Weights of a small GPT-style language model, trained from scratch on English Wikipedia.
Size: 16 layers, width 256, 4 heads of 64, MLP 768 GELU, vocabulary 2048, 11.8M parameters.
Architecture: LayerNorm before each block, learned positions, no biases in attention or MLP, untied embeddings, capped logits.
Each number is 128 + 24 x the weight over the matrix's rms, rounded and kept within 0 to 255. Layers, rows and columns count from 0. Numbers have three digits each.

# layer 12 attention query, 256x256, rms 0.135, rows 247-255, columns 0-255
144137168128121123106114126117156120112110131112128139169105154131139142167137128135120145106158131138129150135144147132097120089137131130123137121101097160112169127149157134105126130107102112143149172116157135115173125143112135136108145134150131106115113091130092137098135137093126154120111141131120134104126130151112144123079144134135139153137128105123109136154123132136156125152146126132133141149055112104143173132127154117165134127129132114106147109120129132136113086148071120128128104139147141114102132184149132097135121101141110128119100173120128119141161091158092120138141127163142132165157126110113148115153123103122128129165140142131111135097142105092134128151125137105156130105127162107130136114108156144129131124113103150146110149113133114097106134118106144
143152126169111112131117101098114098176093136103125142136155105129127134098136129149121113105116070105116149117118095149152117158126125090120134074111100104142148138109103170130124111119089138109106124136077123156093120116096134151159118109108116120127078105134102092164136143161165124116120101126124105105165133089139125138132112173069136126133114067135146136107124150116146146116155154114144126149111116159103163121135082133120171146138112125167116130107175134127161140134118145136100157132168111118150135125124123135110108124121133113157143112120109142133121143097129134121120095137132115130101128152159107088109150136136168106147143111125130130119140113139103111130115153096135153129097134182124145113107113086132131119125132140157165134143140112114112146149120134
152141108148124174112157128168131106115156145118144133143107106111117121166147133134162120089135140134118123120100092106147141119146153104091126109100113115098138100140134138142133145132101122111123132146148129153125127113149139143103135089104151149145128169109144120137128156092140119106093128103147097138096136129121133151125159114125141152119113142105115137147080111145125088159117113104125121109134163148118116127119129128193120146126142130143109124119099099130126147160115133125148116139138159119125154117108127086131137127164142118098162123143115129116135133139128130111157100122140138137138115123111108128136156130100106137103155117129129125138118147151124130127138129151103119085109101186126148129111116171099129157087130099131122121129118138138104127111121141
119171111140130128121127144135132125131075143105133133136128128160150119149141107127121135105108159103112182120104104127131138112095108109158152126127155117110099117116118101120166139124135103136108115134121121142145166145126147125158142101172165120149166117114144167150125120117139127101157139112140141103153135127158154137122138097120095152107106126102111106117112140134149136160134117118097125115128118164144131094125129137105115124094134128108133129141122126144117130140150130099118093132115119145095153105132142126116120139127122120134140130133153114130101128125129152127165145154124116141184145123124121108165140141153106152182120128121106114080121090150092131134095087107102115100151141103122145158136102112151128147161093143076133124127109111152102110123128106
135120156106128112094124090102152158105149127167106102144121150146100167163104195098165116153179177147131114162082120118109099112096141110069188145109145109112094152123140109128103166090149117089101127125143123142120112100136138133183152111154105113134151156125131149130135107112145134134115129140149111125140134125150146143120105146172142104115122189133168089139108116098148143116146124119113134123177137113099141145132144155145117144153150122112149126132130117137080139119145164121156129118139148126170127137092149119122115145178118085104151124126117126131147064127127100142114155106137131107135123107143113111151101137131104159121115102114110143125108125089143158147126157108158075102136124115090169167126160121134103151135115147115133147131146122127108125133156164
128128126132118154106121139138091139152109106120123121110133140153098120101132133104149128119135129140105144143111107128163143142141119148143140113138156168136116123126125138136118125118126137123168165159140147144148165135162148107097141119146088137117145142126108107112148133146127127186133142106138114147113103130140140135073111131147145108105123168105124116138122138168149159175136106081146141115136126113092156076154132154122163163128119128141085186119129152131122135125138149123136155135163120138113140143124108134109133155108109120120108115147163110136139185130112123117136139120148137121118130171160124131145120135112072146128097125133091131154137141137124137157083139126109118089134158122148164091138127133113152134113125110142129114147107106123145154108116089
150105115119122107117089115156117095134099177104156104151112143112122144142147154105114133110113138120135126103121104135134133140094097109115098127118129129146133149138117091094115134147124116132148127158145164159138138151132158138112123103131112140152111155127123152117176124134124129118153134116106138145096126121110151139113108115126123108150130123084123083148135120135145116141115139159098122123104090131126135099142140092107132098125156101152097148102119109154155139153151130115114098143128148119117175131112138167123091155133114132122140143096120161148125163133119137102122105153163135128083126139154155134141161114145125093142141128163083153129141105110103148143137161120106131142116159154137096130106102133118160122112173131136138155153132184123126133090133151
122125141141107115133157125130105115131150162136166106143132145125100121128140105093141167164114089117143130142127133140162163129104087095150121113103084132143112148111066132127121110124153116124104146116116104114138152138147122078157112126145107129148098117139103147111134103109146140108123115121139152115131114098152146126117096155150092125116105142135122150128102118133109165104138116125114143092117104113099123149139114116125111152146166171117107112164126115133155143085130117120120127140104120101083136133114101131114151125146131135114155104131136117104111117160103173125127116145121125172132154114101112150137111137133139148135116089137110116119126125140114114127135145151098155134140119141154147142147130095086116102140130148135086091129134126132155091119159167
144101153167117142131107142104121135098107145146124142133123159117148120138150106115130126082141131146126113135126141113141178132122124121095121142168096129117104149178134166147156113159120096129135119116118101115152093119109117132138159149161107134144155117112113118148129119106148149138078129123128097150168126089122149148117179091130151110082144120146129096155134131105107126154097100159164130130174136126130152153145120127137108117153151136156147170140123118129118139143131106134157130130124124107137129128107088130174110159117140119099105128125113137136113163121127101138112128124090110146138118096132110144109127125107152147140132127169132163121114117119126101088174135139127088108124136069095148141098145144145119099116137187139103112103140102147127149141124125
# layer 12 attention key, 256x256, rms 0.142, rows 247-255, columns 0-255
133129100133104132129118112137145101126163137147152138146147136149147138136133136115113129114124111134132126131120095116132114138108124140156110130151093131141160121137136153147149135123138139115145122118145160098120115135125125114114128189133157116126125146103151151104123175136130153116143148141124135124126126103131119112122139117136089145091080108126143095115105132159120150090116154156115140142096074154107140154138127138140116146134112143149112127117141124110150117144088148174120115134118138156105149160141095092146088130141120093162130136110081124132140155161149120156126147106108076127145108101126149123130115097132135122154128146144152170122110155153117125122133165100133108104122139143092158137098135139165124096138105139153149108083136098110120106126116129
150123130114108139174136124137156109119093125103125122107122117092135100122126113130151131143140104139147147108121115121117116113123126132111104118115119105143155116130135101127134148119111123119107105126107128170149124147135133094164115131132127100124121131151131111120114120137174116108146153154163107152154130124115099110124100139141149149170131109114120115091113105137116125154153130132188139120142086133146149135133139122111118137121123128126204129136136145131116130113109086107117130132129135115154142130129133153159094169128088097121105131126130109093116096137130119132109148115153144122111112155127157111138130134134121109145168119134138141120126120107098114108143119075115131130180158149117151153133140106127113143124130128101163097149169131130140104150103145
089150143142132140164118134116118129139124122121096128097144149125133106140114154122088140122097159139102114135146107126147113123132150129119113105156137139112152124136132169146105125107157130116148150160129128132127116129103129112149149151149148173126134124143140099119139108111154115121123133157115124163107126123129130112102114130134125103133091121134106146133156119126108139183132130121130138136098133104124143086125116123110153135119140115119121113128117126120129114150102110127140149105122107124118119100150156109150117148150154112097151132140156133162083140134119160149109127121141141173149127111093108181122108144148123133087156127134144118116161094171121118103145118136138129119110105150159152124126144131142133092150123108134104106115133125081132106144140133
149139131162151126121159108120139130144129115116143086169181115113148151173145089125113152131101114098128139118117113139139146125121107132150177125127137137132121137178093140140123133113113130108128140131123093123103136129090129110135129122132128142149107124125144123145124165141138131106168124132152136091151142106136114126132125107137107178134101103090135128122139178133120140170141122118132114115107131138138144111128125117116107139127099129131135093114145153108154125124132118109116111103159119138092102151128124131114127145123100147155120123161120145157129108134156131110125147129150120120149144092143140132138134110125119141160112092097119119154142141157109096112101143140090166132117121127109098107152122141167137110153144129158129118100128126163116120104148126
138104148128133109129086118136091162086116145116121165122109097110135145124087114134119098141145128120097134140088172164133156178126134144129148105115155141121128132143145145113091084153120119109118085098148106131139154091128109137131132127103173107145135147159149131144147127120132124136119100146123115134163124103110098145146112119141153136119112164101149113088145133175108174133116147126136111140133126124136105169141111117125130117109102122123121162115142134167146128163110143163131106142111128114172152092127168101107114116128123114111130150163111167156113130098102115168140135130139135101143168129123115128156142111151123114132131103158127122178130137108132139151140142118155134132160115132126123163126116123130112108169084132138133144118143145133144112141136099
124144158171136183137120144113112158148130135120129139118100127147126109126156113135147138140140091093116140147143121160152150165112116116147121140122155132109154127125101124107129114130116109110155106118129119109127091085130127129100133151158129137101132166127164133136122123117160122133121158079111107136144123117102148075157148136145127128123116132156082131123116143125154143114114119121121098170143079126152136121176132131112107131136120106119143127110121126098125128102158118108162131151135092144115116151125139136152135149117156129100113111129135120120106134098138123121131122112149121114108140162147117140139160115118135114141130134111140133147138115160129089113144083137142157118105159131124153124119128096130111130140163117100120105107129140141125132126139118
110138122151137094124121116158091110142123105118139144101154118103100118143152132147141100118134095113165132112131074109100102132139095126129115128148137125108101147103146130128130150133121103100122118123146146151159121137111170101143087132134110127117116111131179118139161092134140137135163128141137157115129145134098137130103083113120137134127122151132146095114104168108141117115101133109127090144094097149111137134135134113117140088178125120133145130121123152127102130152120135123102125123112141141118112109121139148131150148151099082128119127119153147120115096104132111098074105116158122116086130131102151102092146129141125071170161145165102114122186116136134136135155133131121161184146121152123128133117133120146138101130153087090159120175140187147123060127175116
109103138153113143152148137122101139118147136126097092107092125122125151107142111126112139136157138125139149120120160101151163120128081140152115125127113116101108114121111150165105149117148129112100121123144129101129146125148136110135157148138128126139129137148133107093133133107138148132106122096134143143115123148159130158133137116137128133110100104145127115162108130133147120143115127087144139131133136115129116105103082136124146132131143162090124094154130128138131125138139131141130119107113157119124136147130088113118152113143106156135113089112135136144096126140125154148163114117116109121149153107143140125150110144104154095169107103121118139113129129125124125152097149158113147116099161125122072105151152121105142111111138147111114134120125114129089132137145142
136123132131185131140105117098157103114116191130113166121118107109162150111153117118131138127150144143146157126112105119106144140161126115115135177148118112137108143149136097119154098119097109171148150087108115144122125100128113159122159169179100120119145104108095113117132142128107119165104143154101122158148127084109094119142131137138136154124128134145113103142130121119154129117100103149142117112112157135150122132137149122129108103117154123135137130120117132116140121114135103162106120126122119111145137127121103092125132110135098128124102102156141155158128124121149139101180168134104132120183155125107125135101164116134129115132125117110124156114127112106132142103126116132138105089152134158092132135091124133140100124122117134158143127116075135131103121149072095
# layer 12 attention value, 256x256, rms 0.171, rows 192-210, columns 0-255
146089132112123114135135099112137120127099128140143132125116126130137113170134134113145107135104111162141101133138137131138127143115151144133174103083150123144122133110095116137126109122125133130144122103138107117148155144123082145090149142121154126148099139146109118081150109177136135131136170115143116100085149138131138111124133134116131126165140152163109127158106098154117128083115104110101136141104129120103124098153099101162104143108145124120150125119119144144155118160110158140115132175148133116120134142109086074131131098183100158128134136137138106122096147155124103138110141164155112155180172124097127141108137130135128119103124094100123149103152144147102133113147122084101160135115092105121097118137119133157131092124136124123142139112130120153123127102131140
125111158129153129139124146109160139104139111119145148127183125138104119101154126096165142140146101111125123115125151131115127142115110119146137133114096102156128092133112119117147144117116156120089131101171118110096115156100133150138121144109102094099125121136103115163127142129120121099181129110137144134117138130105135160101136150147099136132149130138149113155130120099135124160121143141131139109170134111073138096153139102141111114180111109121131096131124130114128143123154179156135103127113091099096140114113098172101130135137105145107107146144115143125145126116145110116136089106081086080112122125146097126096140137114127153118081143172137165143096120148151110141094137136099133166148118139096113123120121119113112124134124138156090140150103130137135134163146119
121122133136123132116129114112177103083139140133126131112081134119096121149134112116119124148102134163118141108121118131169134151130115104120149141092115119171105107149148150142165126129139130137117114108126112092153143142101123106124072123129089119125117127148136097127140146109126171141096149112109082105148130126161130160124157120163141141100117137138095118114154122104125122167097156146122122118163131138173128134136125180138121118096133135154136136093127153134095155137162098153138159144128098110104146133105133141150157138122150130125135156130112136093143104125117164133135145117135103148154146121159158156150123143108116110145170160133105103137093135139163145118106100113129109117150124124154158087130095146107086113091143107129138111171138126156153107123099158
115131151140140126121145098135113147119144154115131095119108151139105114126145133143122113146148099127161182089161133092120123127147117141142159148105130131152164152162136147152111151125135144138129140084138137117144159140112154171147138119113126144120136152115126110101104106117155086152114151164115169169164136134126101125110131168138106123125138096095166157115138118158100110117126153113164131131138121107132124130120128097095162090127096142097144132118144157113080129165145132134128117148133143114115124119129159116178084142148164143105093147117149125152150116128115135093129090128123092094093153122128124140086130090158145138106146136112139121125135114145149140136145142150108123166118131133109102098125132119121107138148132107166118134138165128143129143058118121
156156097116129128139120099141141106166146121113148157156118124105136102126117143124149110102146132121137161137134135140103140109128137101148155151157100132102111106153140129135139137125135116139145141139150125126121135142125160154094126110102135110154167111125131090124142126135142162092134144121133125100149092134138148176089137182141128100111144139110174108120179118106102128097102140122104103152131132153124141141143103143139143146120127134077116122150106119113085130146121120131087108107150144114139127111157121099125110101147132152106140122134107131126123080090117129130125113139165136134084137121145140099079141155078155164124160145108134132082141107121132161112110107104083096093121165114115136155101129135102134152115104105145098159076180118162141126120080131
106152140095142163149126168147137148143132123134146140140117122161125143159135161143136121114092153123145094127058140094123139160116132137124112120124141125124157075098104144128137112085137116114152126133159155127147123119135141125123128133139138137111129126091113159142112150133140128118129131140123094127160124128121193138140153134144144118138129135135123119133107115131148154109095126146125128122122120097134139125154095128134131162162145121124097121122095126117128142145152101100120137144147064064122120162130145135149155128107129107135152145142129102127128106139148146148139168140127120154098107173153108104099119075150149115148150105111129110130128111138102126142160133108128160124148148138139110113114142132145129150139106139105180147095126109097143150131091100
129164128100113140123095107155144131127131121104117124131091120108109109159129134106105135102115159109125148116116129125146114140144110142146141161121125153134103119120117079136120104156137144125180116162124115137141122104129119100140130124148132139117117120095106121158132107148117127103139154105161135135084116153109102153120133155107177113119127138152124091121166142134114127119121107069131116100104111123117090115151126147122099147087180142114147146139120100144152155119134101111111103133123088124166147127132142105078120143136137144097125140130148100116125139132116154129121126156134135086116132109128104068136121113110130153143137170130147153133151102122150133144147131107146101111112118097154107094098153151149140126117129135106097105119127130151085122105079108
142134127190106113173113134138160144186109135118160114130089114151155123111094112152117167096103118089133143159146152095108121143113142091144119137120170130126134100124109130164111137137144117159134124147147111096104118104152090127148154151108134140117136084105078114122134098137132142107097136115173129093118122130123099137112169181137110113118109094107132129122093114154128126110105140129099113152103130127145153168119122146154156136118121151130165126115109104154115154123144140159131098135128155109123116117181138124131121158132109125160112153133140146126143149113130136150100136110131120149111112095087132106157146142191102139136133115113131138141134150115095164162130116127106113123109166128104118115150146129089127125116132136100125150145168142143148100121125104
110102116128140140130137159135113143131132163144102153136126148106146135106095123147160140158146105157130153112147101108110136143123129110100107153131137128135186146131120119144160100170118168101117161099167100144148126149162134146161094154138136134106198133153124105129119118125153102105135130153113142139147155125104102132138116118180140148084133140139164144174154144173148162123115123090157116148154118127134106152131130101108130133140089107141129168153105147125092137093114112167153146102104122149132140130129126122099126138132112139111109131104133151112163148108160093161158119115114125145103128106171124130093095145121115167130127089146126142166146125114110104131121167145129085154101124119099107127141135104157134154067129155110154121123115155140152110111106132
112151117089123133171133116126102120135134138116167144149143107113171134141094134125135160122131173099119154121121164094095127098125110108111143135119136150151115143149122127133113143168124109119102112091120118132115096133120171122137132111098102138125155111150158112158151120118144140148103080124156124137157106124151122136106176161107120152107126152139124141129114137134153151157126129109101089110129116135126146112141172103141092146088150121157124136142111116130099167157116155136157089161121149148135142128108111108121141157123151113097133156121146130131095122125101113133131147093106114128099134147156141083135099152141135166136117125149175099119085129149145113134142124148153123106160146126120134075139137064140119111125128122114138157124176145099162106162118109
101113118118114153139099125107157146102141124107104115134118129107167123128136115134110137147147132151121141109128089140106143123130149156117133151155150131071107105157123143136124092126136065162094143124111119157161138144144112162102111129136147126154105123142095121141129120119113162097141132085110140140139122143171136162123122133113167164105127153092170099151121155139145124157114152128116165149141117137147149100129133149152137127115122080125168138159155136119134090157147120134102121140127142143155155173119117171126144104120133147168090120126137139112122124128117117110107103168114182156128137140119142109104096126093120158184158132121112113137112094131148115146131107120160179158139142133140109128108126148091128118129139167093124156121144162146155116135145071
064159123138114132121097140100103134137108110106083117125141130125101165105098096169083103144150119118124102111130106150153119144126102106137148154138110103100150106162132114120149173134126128140139096103121130107131115148152082161154108103106118153143154148151151110131119150145199143116172172108096136145159134151170098120162113079096160103115158117093112099106108155152121119137124124107121148161140113114059110128126126114110134136140106114145100131134099144145168151128132105144142160141084104150108169121123143142120134086127154116112081119063155137163120133117140164089137149143123100137166172131107120116133118152091149112126139147127120139134096112149119113117123146115171128101157080107161175151110140133144094126116144108136156125163140144173108110124133125
119184114147133118126116123089100132119149114098139129148135117157134072118142127114113123115093113117095106120144110133104136159147118135148116156115165118170110124098109149117108130112126106121140135101072151149167098146129086133146169111070153084129144112142113135113075128136125140103155119123151099165119170118129134142081106097114162104138113104152129139085145119147108157133137126159107110119151121088107136149102158139138100129090160142121149167123139103148157143126100124156189147120147126104128123124110108130119119146133108095161105087148122143094137122158156149145123139147117161120068141112133092104142184165152090142104111096139106157128127162106175128120126100125101132158128106124104139148129113131119124139131135143117127140145138126151145096135114146
124102133115121130132133107094171136111114164155123112133142141151101129113118090132091113147123126128104080139133115106115114129149094165133121168075153109179137148128143180133152147141097169165164115137137130151129149122155113095134135089064137152118120148129106078130141119121154135095070155124141125138147127130089136142160154062115145137167104118133111118155154137125132136135115109155111118123144104113117103120139070116093118133100115101129119102152155108138174138109140145136108166142118100184109134163101122122151144124123113136142151127130111145162117121133098109089126150169122090121124086100126147125157133112111125122112107134104138133121101128135110133141084137066110120131101138136128123136136096088158109107138126127133195092169116107132120154142142127
111100110105130143079108091141127109125133143170099161138154125108101104114138108129102117120116105113159138144079147105124160100090126113110113128142117138098165140098163118127169135087129156166122113118123135126159111140096126103129122123127132106109111141140086143168137151131143098128121115160141128118161159164121132174151116101142153140144108133134146106122149109130120084128140129147119151083135090092094140107125112110119117147117109146112097137131162127094090108165123147136165132129184115128110160124079153129108078139112154120162141115125142147142123164121129138132112120102144116124102149108123154138111101102112149118143135141113132115111137102122105135126175155116125123142132123161117159139128111115122164156089111137130114117157166130152125130117155141
093129188136152140120092081132155168093143138144136146143138138127149166182157163130104148113144084139152144127142114129128155121127133133100137120137164131118151147125144138176129118096140144150103144160118136147145120138129120134139122086153175128114125121133099124125165107126122108099114117122165130117119111103171122128106140110126132132134105151186123132132153146144113185112130137118128116112104128136110122151118161123104112157147160086126132126148132118123167126132121121108118136153133118146130125107117138129114104103128132110118133140119136113151120145110138134130142146124139120156122139130118165098132135138129110122116172158137138138130121139137128117141132129145138111117084142099106126155131075142150119143135151173098131120147150158151093130147092156
149082115158153160154108132116087091152122116142161067145146119121171127116088064139108152096082137160124138136109192140152114140135091126126086120120141107101095128150131124122133091121092123110157121197155125126125150119144095139115172159111114112130102104115146129127092136158119142151133185136105084123153163158151123141126140115173153117154131127104142109105150122112150133141096071142102132136100140111122105134145126130156157123092102136116173130093110114149124119154105157153151110129123131103123158166109170105176151106124104100086145121166120136124091147128127159101130161122130130078142135136136136157156145104119118135151121128097153097101153145154141144110134145083166146153109138107132160105150131110129074124118143142147149104141105138127152138154118111
116135107132095107108138119136113102143139149121121093141135110116098169129163144133127136148118138158138106122131151135137119121148143083124120130116149132115104125139139132121145150135117128110121089143129145133119136146130101131090127112118085126149144141123147093131108128125160136141143155158162104130115128128110121156111130131105135142149116122120128132104124168111116099146158146114114114157160183118162139138113110111111167148141158106158117111124133122130111111153135126135134135100138113096107152176146092135131132153132114118120125133105170153165156119110119141113126130155135131103132072129161135164107094125105099116132108117132130110128111109080105109115134105115093120093087119110128160120072156102159154165121121101168104150113102131115117137120118145
114121116093112160162128128112136109142121128120134149108121100108163108126107120148132124104149147153130113151120133092143087141143091133119111140161161141131139156149101171119149130101115144139116128155158103112133123121141149149147111134145131120132181110121149089128108126150141135141128144154148110157115142107140114160116120114149153146140132146142122150145095102126100141158085096134154109116136120107107160143144112127112124112143113133145123157161121116151169098155135133139136127080132132150169114110139140110122169141102141137102145119125146144119118149158095142140147120104139154152116139091132138134161127110114091134165149110124171151148118134166134105148129145087149148172138093080140100145114133090132090103110084123096140121142143132126107122134120150
# layer 12 attention output (transposed), 256x256, rms 0.184, rows 192-209, columns 0-255
140137114139103158117134115153162139120168103068129109130125107114130111100126101118140155140122117093070129131101113106136175091156149123139123096149130098125119125123097120132158142128160125162131139118118119112106132156141121113146138118117127128120071094090139121118143127109097146106096116094128103123126114112146130143134149110135148150127135091127134125133140116122125128120149157134123115131097128110137148089106087154100132144097136121176100126126159087135175096119096113134119114142138136122124101156125137155162112127109138121134106114097118124149134146119150119121126133128139142151086112128121105097132130103123155137132111131122134160127144142144147175114128134121140142180103133147132131125122113173109157140091125153084150119131166126103109155144112133
121164117124099141120113117118119071167095122111094169115084116137150121171148115112133136158094127143111135119135131137181125115131109149112164141185149108096109132136164116147097137121110147154126114132121140105120116116130137123122134106110117123124133113157121137123119134121148142129121135092120138139165111151138126173126154117142095126104146132117117142121133137150095126109159183125118113141128125130161134127148141132104195103084144117099152127157171097150115143147122105144104123128116125113158127104139111130120119071159129131139091120126151141094121153135092132154118129111104123175164116136143133119162122074093134162133137082134141137138083158104110111147131105131138099109153145151129128098110139120123123128132117094120125132121096157119125111117082151
110093099102152116158128136129116151137108088131131116115156176093121165104090130139121172164145095128128152143135168177122095116124142104098105090139100118117154154141134109116100147122121157110139138132097152150104140107139112109137155113124099126129110148147095115113156141114142134111179105147147151122130150116143124119131118103095115179162107103160128106119124146174144135109144136070149121168129107164126143120138112148128149111131099129101128077154115092108167119105132092121146123091170144155140101115138102091154107094130134107149129134130128137133125145131145130136119147139114125128119106111132170117105110118110101129111123114091091154104103139147129117151119108123138122135119127151107117135133150151110124120162094128110152149128127110143128148142113098
133148114077133105176131128117106131134122099139138163108133145111118105133138143137117155165142133129089102115094107106155142153143114121132160110160099142133135133123152110138132179124103111133092134149139133122092112128124149105142125119094125119126130116113145091115146091155142134116163119127136120145083111124134107096107125124131111110112140146145118126135108131113127174110129141141131128113157103177099106145130160126140132136121149120161152140124120128141121180158133147126117136138132096108134161147126122125101144148132100091133127102150120155140121134105135109170112091108156177154137121151133140112140142125118117130103121135193093117127167122099143123142115134127111161134146117142129124129112167147122130154121137122145106124135132136092133091177112126
083140133121134116115117128143129124143150116147101115116139136140112124122150100129121151120150158127149146114159148126172166124104116117125114133100099092161132137129115114135078106130141126137110135137165136114141125136126131124108145109153123132121092118118138132093142089131092088138146131139132123136102132130130094117081129141147143159113114149135149161135128133113147108116114122144166103126113102117107103122142145124136132105136130107158124120099150128146112136146170097119126105097130154118163149121115094152101154135167154120134099175133101118158123125111122090135123115109095156137112126154157111105122108087145085180079136119102120103167144131134171090127147159154122147143165181145173109114110153178125124130135057155173096115131117132118123108112134131
089107140153130138138145118139141122120110140108119161146114136112145133138114142140137131079090120144129157119112133154128141137130121096130125130081091121112122131138131108128093100125126133117138150105133091102126141134161112108118108159144112137172111102137120097153117085090110139072096122144139143104094141097120144133169101134107177180137113132134132152117141080115121127117105115136167176093129128160106106148100134146148107109111168148117130111108144120160126109137105181157139127135086131114142147104132136070162093118152126150131124095088116162142137140138121132085143157138125135123133138099115151166130117150096147132122116130131138117145096132099124106122100157124121112129146141116068144117106102129156145092093117142113123128125145142111132108116152166
119105140115129112143112093177172159089137112109148134071160139115102117112118131125138109114149124101124122160127117134124119140068108145127121145120141134144114169140133173162118135076096117125137130136138121159129114125160132135115163137152112129151129137140104063097107130131112107123103143124102090107117109109105110142138116179134155098116141101134115125135112120153129151131134142162141125152122102107121162105144125121144157086166111139123071124109114159110091096133128132123144145113133169142132103127143154111105122154119106136108150177120127132161132131135101085125176131144119120150117146140130119153136131137146122105083136119126129140150132127142098125109145158123130129139142150121119148130155110136114127175104098160119182134131117156117140103164125113
160135106106105117105135114139136119094134133145121130114099144116125119149119132149182123171130153149091123135099119142139119096162133117110136120116117134115095138127108109115142097131124170145140103148177118147098117131072200106112133126135144130129120103154100103139122133122131163149151108149152148106100105116156150161144129142122141136154125123103138129134142135105123108132132041131117110110109097135128119113140120122117168132134123167129120145115091158111116114121138142100106141124120120131129096138130099122136128149136147118115119146152083132112108174092125118104137122107116148150122137178129109186141158107126116115154133130107162153115143148131151121135150138125113142142127146158186126088100148143171120116120145154135118142124129126138116123136133138
145174172140092115128079132126121088102132095124089129097159114108097142153141159104117124142142147144133117153144144143154148131097129177126094117139122144147143127140144105130102146119144099112107126117146142105108142118111117120127132118126143094124138131110130127161163120108122117087113103149106131103157162099152091164142176147104160131106095132114120119097113162106143105134152142142112156104155159134107114134091166149108120102113166174108125125149092118126098176144154133144113121125142103132155096124116125093116122149090143108102131162172148127112154111119116170115123128116137112154159158114138131130160149127153120133119152131108136149079110157099137157119127150121133110114119128132113156139120175102121098149127165114146101101151130113108162121164170107
134142140154157160087141090112148131133081122133103105102151141124102130106113157083147108151129156077144154142081150160127149179122106135113140153168121130111121135156108136133103109107125146122124178144163148095122117166119122120113122123141172075141102093129139132113142158113129124116115115123125129149126094101122140139131113134147160118115146121118152105098138117136119085127153098164160104157137107127112159118164117154113158156135090123095145146164120142160106140129144120148139117098123106115140160122126135112082132108151086141131125185155139136134111138093127129091116113100130118135121135147189131118115158134103100145137118103110101144135146092126126115125136157115154147148112107115106108169103118089156102127133178136130107139149134130123113116117132138
130116109135120131131144121163101146127152161106088091129116142112134110114125118124098098155120114128126165107155155114121116119118123130117121079109124135135162184107127115109121136119099124117143112119152118134142135116097153050098131079142119130106145141112130116162116129124145135138113111167133172121083150133092116147162133091136111101105163137181135108121132134124126151116151152128147097149131165133151092143192093132104111106144106100100117157142147138135172128108136114118149110134110138160107155125099145104103119158103147168146102186108085134159128119089157161112128127135122119110099111118152109148154128137128117146130132160107128128125139141122124139128111143118165120125167151137107163161112134184127135167102109130158104135140130139138095087101138111
135106112090141100142132131132125090130149127114149174137102122113140114131143103105153108127130127177129164132181115157115144126140137154104095124155138107107150123109124137127113144120110127112156147119120125112155106125117126127119140148080098154142113132133132103146147094076133099136171155110105140136134157151135127091154102109098126121108129123143085103135120141137152124128145179126122107111159183171150109132115169133103106110139155148143157132130101114134174130109150125138118133136136113093136102135155100107135125153088106132161133182141160135162134143122153112081123086139159148144142115111152118128114141113095101107131112140097123135128182073150173092107135106082127108143129080132128102128160097138089119128123135139119099073116093106146129139152085110
148140153124147185135096167142133108101087147135061112093120138135085128143105144097129085132152112128131095121116114144156112154120109128138125125141124146112121113114094118139127165148084144129099133115146141119134095168099105077124126138108084134088130134138107119122100130131134106155128124100089099123144132148144150103138145126139130151188105131133167141148155095172130135126136112114105114110127128126127156143120115116158124152140115132131088133109122126161133112148148135144109132127115121160135127132121135135124117146123119154105146149114157100164103177124162112109153139158121129130147113171098125163138095093109177113128180068123124134124132157142100141130116133105095132076122101142095087100143170172119130147132178091141155141137101119121105162136101151
155135113111117126092123117111084115140121129114125122169102127124128134112125133109129127158112113119127077151094129165087146149095149125149180097153143109116084121143163097111164140147079106171149123125133145133141124071146136107182104142160092098147139107122129118163136157130140132096176139112112115119113147122146135138145115134110126103159118097142098121142132151145140101120121131095104123152158118125127136136108139142170165148107114130155128124140121075148099117077082139143123147104124136185102122166103129084161170120103121148138111117158163163130119127148151108115128125159142167112138143136134127112144110151101156186145111132106144129131096104157127117083167114096165129147142121127131162142177097133137146084148120148140206102116128126139146123143140165
140152158149130114118144149124120166105094081129148110157126124121182161127145162101105122156095157121137135129134131110140136165152140124159170119116140129168121167121116116111092134162153162138138136102142114149108150127171133128104108102115111111184094092127142131130112096117086127107114165117107122110096120127112118110141098127095134107088089183117136136143166146118158160139116161079136126135152151125128120131139146122118108119095129080120127109095118091145151113129142114129089139121124136139129125146122130141148128131129085108125094109153108130110149126142141114105114122138160144128105139145146136140165148161134127136129131129122112125170107169155120073118093105120128129117162149120124158148109142130100094159135119085125124114143088124115154160119096121
135134112133132128103118141143153157077167108121091168153156087147144104121117126138127100121144163107092117139127096133132139130105115115105124148134118119097127128145122135123099125121098134157138128126129061144104118112166110134143084116123116132109139112107141111119076129148130159110125116090108116124170117134068141131121115112126142135111108167131126109118107057127182114108107131129129130118110125141144147138144135159138103119122154142120129132120107162153135113148124094126104114162150162174114151145088119089120139113128139122128157176119162136136133074100132103104109169135166131111107088083123101114141136121146120135112104125078125125133134135118156147100158137102121102148147121127145139143121134109101138123153117092123139140101084125115165130102121105
092127139088129107134133155128130115130108167125183127104109091092111100089136173123169086106139094098105120106131119074130130140148190186106147164085134148108097125174124095114129122135135090138098156119077103150139119124140122146127169115144141136129131128147145167159133157114109124119101156117136168087066106142111149125181138133098145132092134097123115130136133164136170096123120120163108105145171115149128108119119097123173141173128132148142150135115140121117164133115159130171138099105094111162115126090097124116164121136135113129121131118145104146146122163150144135146147136088099127128156117122140133103169151118128125091136148122103119138117136106123135148119159114121117151078147132147130121147130109152115098079104094140137202113151120093112087157170117137
112143110114114100086141135097108126149121109134125161149126123114115135091140131102161100119089109172131152098141137114131155118118132148125156139096084136142152104125092106119132155154149135112101151145136136170154137126113103138150122127104117135122122149147126142114143106167134095105152105099105147133127144129115140123122130115119113083163137140107133105133129111139160113138140097100183128121183139114102146120127150132150138144118149135096125137119132137094136153116089145154124107135195130132140134113181141106107115125135117101109128114123137102142142146150092127103107109131093120133117136136116109131133091144163112131108096154151123122154122110124124122149149165125141102140150126148179144121172122112120125150094131154145120130144140143132125152156138147